{"n_head": 6, "vocab_size": 11684, "rope_base": 26200.0, "qk_norm": true, "bias": "none", "extras": ["local attention windows", "capped logits"], "init_std_down": 0.0, "optimizer": "adamw", "beta2": 0.98, "lr_head": 0.00191, "warmup_steps": 538, "final_lr_fraction": 0.0, "seq_len": 2048, "doc_mask": true, "dataset": "wikipedia_en"}
Each number is 128 + 32 x the weight over its row's rms, rounded and kept within 0 to 255. Layers, rows and columns count from 0. Numbers have three digits each. The size before them is the row's rms in percent of the matrix's.

# layer 5 MLP down, 576x2304, rms 0.0466, rows 402-427, columns 1792-2047
095:104116165157168106114151122048146128129130151131140172083101140130122147155154168166094104148149140112079139133150100113164136155156117122148124142125108122157132123122098157157070107130168128165150179138191095124155135084131108158172100140163147139142179142142145159173145164148145115137152077145129089131155112196126108121164116139098123145074115122083154138124148177157131125112154089231151128138186111130098112123146151104140112075160151123095117117175105103162136086095144179146104186097120147122118144116166158101137131169173150142096082105147124104135083137152167032115085114147113146185122146138117140052125127092169125156127172173148140114146116099139117151153084132119181099129144086136136153099100152168111143140193138130151165106110122127164090117120155133
093:160161129109141088089103132173060068128164169093116128116136083081118135160160118120106118115132101141098207099167094095163118154171187113126150180089166128086140159125076137092133103148112163107180091125154162174174116098153039109112057144117068160106079122186112146143089143077144092157135129157183108127110092079108115120110130116173117075115103082128108093079120225028101116119087171130159109127088154152124187110068105095106115041096117131138140100132129133138112133183157105102137124133050133140202157116128116130142125114165159119196116144140134115123000156046117132184115139125105137149190154125098106095156111074116092118141144108113113135134181102082084071110099106135172174061126139129133122135079079099145144114120130136167096102143157089114081069126132135
098:066138104142091216212098143110090142134155122166149175142124111185172126122137167109143112144113153131117148124141141207142181145118208100166148104139202164085138093101150149107057082093149155128129123193072119104114157092152204102123140133096156080107112142086188078160194087164143137138164122167058106127150136137093188139165092135101162172152147180182153103124121177099127130118112119151143089121148103120205151146108162148106121146181093112129117059070096096116136223138134101139132193114167111118088129150129132114174184098144189146100086093120175129111133128176132099138108216120189042097123105140131125078115137149098120082172165112085191145131131112103090132099124128100129124169171109156082137178087123100141128166104194195113088131119094125088141161069087134
100:109126112130162229170179144114117161125146122065142123091069141170147147116142098131132162109062158113097097162087198175142091153118121164117068120156171121118085097106038136118122120080184131143097136119116105089124141117148113091103144122096132099144154140139117059127089183095131132182218152185180114117137142065121141090181092117131090169113188157123168128061156098146088139139081138117131125156173165124089118146191149109114095118127064126132116166148132121169145148091080117191105123131132099117139114138196182164182140161195104096171138118137108150122178092156160085167173083177134057161174099142105128135157130107137111152086172121061135142129177147137117174100149082148130088106156133139151081123123073094108117152104178105126138115125119189078124177140116096
103:102073080152148119115149147134121087137130138143110107171126169110114165136144109129143140134071148155091145171165129114141158121108142126130133142147120170152137129116132144104129132122118133163079130091094122152180142083131147161149069097161109123131154142150134111137154088159122100116098129061107181104160136069148150085146117109124100145205132141119155123098084125124110186220116108140128159145177073121129115132106128149024180130157155134162091140176113184134224140134103131149099120142098106132104129087162113149149129116149117139132157133128079150133095087101149160077129145111167103096157134134167157103081133103170115133131150133115131162146184108224122127136149113164138117069163104178103194174143121147117158111133100095131083076174086074130064118144069132
099:056173116081102109142120080094167133104132088135085097104017125084122112140094174168128129119110127102162107104165091110094137151165096110128142179107170128085088147135057088161146131169114125163106186164129102152076113138106138128076125099116127131150152120104140126158155151110179082225130103108147081120132112055161135100108146121150162135176178094147079139194127125160104108156099112099122134098138133114117115135152135153110184143073082109136135131122137133148183101154140154073145090119120101094110083085101119171116136149156166127083155110142138099145155146123145149141144074141121087160098098130176114089132080171153103044104161162158132106127049089119124163168094103120087102126111144146154202151088139184162098109168077148122126121130141161073120154160112095
100:140111101130186166100113136152159145182155141144101140199165124137135111125115088123119132118088114121098206131113172159118104129086044127079183098074144178146171140113105134106167130122125121153148102141101207138154168137102086111133176115129116095112062147147115153117161105138147166100194135116132124180113154143095152138161102088108084155149073145086126144169164154106155149157123050124163128153134153115107123101128116184074160122159098099111116075062106139134138129144142108175099148135132141195110125122111137144158141142144148109122093148113128040137120141103064112113126148114100120088197167174101127163066106119174135139116160074105115143130110096103122161117118163086071188108125090119085153166216100144084106140183139093153094090102147114168162129183091197
102:139118156152134152144089108157126142196109182201079164156153124128124174106155119125141129082118092112131146152118150158152184111128158099123129145120130128098095099132146115128136173164154144141091050173117103144123069144152199138138132142146120163133076090097047172116090138161145145154150125124132097150126138134129141170143103148107141153126184154097170079134103121180135107125150163218143149091106108151186105112134153176117104122141132066113191168110108173113083096122161117056170134140173120068066087126099062147112119155107111105148093104118108101181122090207173097100064173181117122149169119202126105067158182151091076148111046141145125108115090102141092111082178133114164121099155150160114153154146112080138083127156122129123109137154139106100161084145094109
105:167098098140130129125219130142124151127150081144151048149089158078137114093115141109105184108131193123139164103126139108168119131111195128132040117124126105131065141121118154128066200162116180055119105150063111134180136083135122141129101117142082082129062172147155135094070137099146088103168158125119115114104140163169116086189101117112108149096109128162136071148118147134107070104110193111173143163156110136124168147067109151092132162121151061081108110075118086164172176123147111152138138129110135113147128136088158177124080138112088148125114055146114093117118115118191072085131119125123130185167092129117095177123148130134132122144144110107081132169136117082027114112102114103115084108072137093129135178104169140068130149187141162055107109161132113143142134147109138
089:156166201167142115162132149102096147101118114211160096139060175159121118168141165188149183194102123149149091091119128140139151146097162153146145143139165153101133096159084152147124157111111059120179067132108059138078136051112184151148061152132102132148110154093063127150119142107149115154111115148065101147110086150133131144067158125123119194128138175190117092150181155150117104105131159136192094122079083137083128130171123071085142067127159107147088171154125062024100121106130134166190108190086111149098105149070175154103069088095178168117153166140117107165068081161120090118150167185134105162138153148222109146160148184145101189152132156089123122180141061143119113165108090143103104109125177092120071135154138102135125124095152146154113178098162098125138155182116135
099:126082130169172171105116148202143168094152116076139102187132070122073129101159139189114086166140153143110137126141144145180187120163179160135142165168102127167179096099076146092137171138132101097114133146103066124111156082125146085137098166151122156139169120106104094139102173115142103176132196125095171165142171130139167111105167077109092116145140181059135156170156122116109175089114120164225138170114112149184141106053198095073144117141079150143178145113179145080139150134172136136060115119142123123083169158097120103112128095166156082126154113115129122129139130153086083080128094087110120142139142158128160097155126137092162124148139081191101113097100080158110126117108071143137132125110095189081144122210155136135109162152116154163161105124081095126096147122102162
098:118090149133136077150121152169173144145109165096120151158150143155125120140181135151119106133112154123111109090129140222088153163143109104120068136119114052115142085136109084083085085085143089124138145080153141091114079158132128114117092153149118153134118131103111161173163123136144119091094143092121105125121145141156112146135135135111055140130146124128125106151127143118126101121180102138153129106182062100075112134053155133090124100179144158161171121159119172157122099160128064127142135032101067110092104135130141145161108105137129154102152103108106144150155035163174167113089164171102168150153109072165112156124104193103119075154103138112129152092114090092078155109121143166126111141104156138120129094124103089135132109141143130141129126151108092146170150148131109
098:162125151114186099085092116077086168088109131121114109113134077131134144122170116138091141098138122130092147171151143094046075087114145095098139116140055120130104135091128178112167133096136127142117163168111134181114133141089158175167180155086059122121115116115173131124133125115110110183057171106136122166124155061110098109071116132180141184110108121094130192112137174172105112163123072130147145104104141042125083129152147085142126133108181134107131144146127128093125117107119088111196190094100088147132115140117087150100128086104122146118135154179159139106175136111123119111162104115086125108102170102124189102112102127162106108121189148129088109067126139149132121125142150074106113125160075122160107155084180103138152120135127098110101186149124087140115114141091119
100:127059135154059134108124127167130137108122110097170123120198132112097138135109159146149180152100084094132181114175213079156151116163125095148120129089123079115125137103108143163147182157128133129089102142145116094128122094137067075126148230107053038137111094131139123158152147142061156135116205174117114145111104106161129113110110137138172130154143111165169145116138055121178124210062214139111097127096155106186149200137189114161141120156161146123132156196135164173109102109103174084117137147136191149146120078154093094064148095141184143164086096150166133126131133129148061128143089069143126158155144055166145093164148169178115136111133102147111103151097159174170156100159111173120154115126123151125159149119155135129102119154166142161145085103106151117172138162116134
092:096029089103114079126128153089165138107138140064166133144131169134129135154124131158104071136138106095136129178218101116146099183126128168044169094091183107142085123162156130097178137138099120128078136092139107157158161168102137177133131116183077089149194164159132149165084143134174036010081149118140076128153146090142077066093072074085108107123182191062140126147135099089076100098169122063115129103154123127212103129113163146135101118109183153073169192109111150136167176131121093157068117165121193143147105140164135100148175150137101093083077121147136135124153096106079061096162187090109150166123174124165168138145099117088130108126143148138110138159145113110131125138120097121111151164153105171165143232086067123114104079131177156087149129092112121102121099164084097
098:180142108108167172089164122093136129159126086105143060149102117154146161127092128162132106143089158102170146115137081082116154130174124157089122090140148091126104119135148109144082176192198129128153112104054101114067128112141110107143101092114169120128120104108046188088156169138105105126164166156118167100123139170129112134141078105136107132149152134092113165185078103166149133175129082118179140082089212212175122065207141157126152113183131083075109132160120101096108098094180138161149089112147072101145133112070094106093187131084060080145104139166143103146088151130137110141141111119133149069154136067150120107141187100170091078092110035068039119119121157112139081119138106118124116062147139055145070105156120108106115132096130119150084150148159140125140149129130124
104:163093112088092086196122142119153114069049122121141078135078140128156090134114129101173114157120104114061050120072141139148114060096112129118124104144093085049170072151114160170104110087128248102168069144117109146163127075096168156096106105106183132157095123108110148108112145136087110106149121119125126085136130166131094108080124198133067131116155155114123084125116130110125124132151100138108131084157100114068131129112101139101131078082133134076174146137042180132101154133069145102130107121166077162120088143142137093093202116071132196150154131115125098122078119134132149126089156104066161134097086158152159117135173125135031066128115136139161099114165177154145123104158159146136120107141163146092157127143119148178166109181085175124054120127107111171155126087151137
098:074094082135161116129140148136113152124124120147131170169177156135118137105132104135128134119136196076163139160149133126141112167164111198128125124103135143125117113171095148120115095104149144165121120069076176131146086163148115154139129150119140116157128102111066189145073110199127162144131102127133117125066118080113132169164172118113110144157174158074074127139121123152107134107172123146067103098140112082105129108133158207130132160098136189132135072134162094153171152164162106107134104045120153160143102153109148145134064113119051117155149095119123144172194073122104114110129097111133102059140174086115043136148189094143102146154087122072157145136189199156106099149126189146080151112092137140193163171099080140093181108101101145097124123173186127112110113120070092
093:141119142155111190113119130127110187146112145107181133133141114167108113154135093098148113101170128129114121065180116122097122146099163147184187163154102170149136084159146139136180136151163093130144132066186101113123174196124156255165196122099182072131152114102107100076124107073085077068114141172099195144145155143085143156138103199134110136136142135153103080103135188140150155107177110097117108112099114148193203131149123158127166156093129141097179155146139122084138132181161156106168065130130152137193095145182116101106114130061156095165114190131183122131123165098108154122093137108094105104102165114127140186121126133139149100126160215204135130138090151209184140153077155117128110121111172191151127189155181141153157152116116165098187104171131147162146138089073197
101:162168199107192128192099161122117064164154096140078154135141132102090113077096152160169147144165105121126151106146121094123135104129113117107091109112102132120131126122135143134138170069113107084129141117093164060114077105129106186126147155172149096127110120083160136132163151104139126081152134114137096162158138107200176144108188101126079156133052136130103086126151174156163130107154104209128092164138117132097076085058114159123169165130074145129200160140113129121143153097071110112164104134104079128136142142106124131147183138088137164158118135071060121192078155097111100136095141113187172111128115157093106142164213109098112131095179147060160162162101122124128136156118070089136116187127129069088108157104116113119127144078156194185084130170184109099044145119140110
097:131175144170137125132150112156119162157075135135124097083210087145168129156158100126129143114177084083111079046106148081132174123149176097112164160167125129098165049183121146120104139122061109115126123157100175125096101137146093118127159125100136104149134119117071117116186173139133171122107112126136137132155140082139161111062086171114104132106142134146159131141104151110125137180156048174116131130109153167068123088165113193140078114184193140124077098018149152139166129109118097127154148077167133142145150091085029096067168170104076097140181145132142122186175100133104148205126126158161202162088114134202198116110139112152073122136121102113062144144115087148109131089078085130091106113066127089163173101185106120159118104097111103121133068121165151140124097131093087
100:099106156148147133110161154084149114124065140157125126133153140138117110141150152110120105081124042111142104108101129173088121115149099134131087098089162101193067125144138110097113109038114106092096145175137097100165097150172156065083128140182136141193075128136115059097108091099134136191082190120151173093143140128133167093116113116104096106147100174168125133144042152126080106095080128134147149193117109056105185078116127081134166113153164147126193184162146149132191129134075098061125163132183129156069112117123207119139143104125212117111112127060141105114129095081129116110099108151124077084112136110146173128128062144077141143129078063124124076091125132091148141159132155120162099121146128148130132181037132072102074103107074132125156136113101132097185115128169117
098:097135161132165150064146160105218145140141166068142126147109099151110121144169107176181195115132184148138113105107114149203154138112110150101122172142141166106103163069097151147080112139094149116133096187129128051103106159074083148128124133074059117083109158163184100159135193134152131131174143120122176140138118109159087142136091139150072180077181123062111100141151176116105137166120175153145129144068173163149126100184135114140094160133064156126199101144125137138115132103133154091191124107117105117114110097135156144176116141176164124117108105149148108147159143095149080123128130093110106182100163106089162155101088124132128133118123103096140167138081152070151108139101106156139139094082137136083064139109069133127117087136108108191121129137108140155151172164101164
100:144086136084170068143075161141148135150097123161103142101130097147145114107089159130138122109097099147121145148115141109134144119126107108166214119071135085078095151131126137158078088083128112058111109142132149124136098090133106123107086118109138087110131132150116128073138136165102096170085167124095146126111111182124150109122158088160087136171141133107170168085101154134165141113163110124202119099117195128145091135126144127171162165106142124198195119097095153117083120095111176143133103172117128136180145060095078134109081103086102164069171142119121178165145093162127190136152109097125144104147095088079066132124136112153162117097122107178146152148132181129187121128111112151086116100099138165094125100165161122215191194097088136113086169147116181147119108095148127
102:043134102133093130181092160151087134134140152142067098157155087117106088104154130112130116077101142093127164111121100064106111093096193114087086104065130124119102125125151173149107107106157131139118182157162079127085162144135172099128151065117181092130147151125091154121141110132100153112106144097132089118070165118087212106207148138042126134122117161112149176137159122142120123139168117156108150185102136111139102166125178156136100159110118147185103129039162117110111150146161184137142160186186146072108155154140114123082104115079094110098121095095134123060106150124100134083205167062099175078076083157097082236133088135143107134079081061113168106154100143081146163124113158144129160152133121056134128204094111134147141178138109109098131144120080146110163093097137133
099:121098107125105099144120162109100126124131137142120052148169080141114135148156053066118033145099136169174170087159106133150156091109160064091151115135121196122104120115154109104093087117131084119044125042164187109075082069173210136089137223129163130164172137103112113103122096123096134109138122147144135069150112135160129126127090067061134118117115133157111168152128099144089144137103127113183088127138147167157118207198093153180147084181099130141084119116128133094154126126148141114085112137161149104153131162187122147107107106061065168056165111113160069175157090172180090137158132125085166094108150089108115143134069139155142118135142126130114162078122143143073137145103074093104109157177140163135133107121097153173118169158121177110160109117157131059084085058161104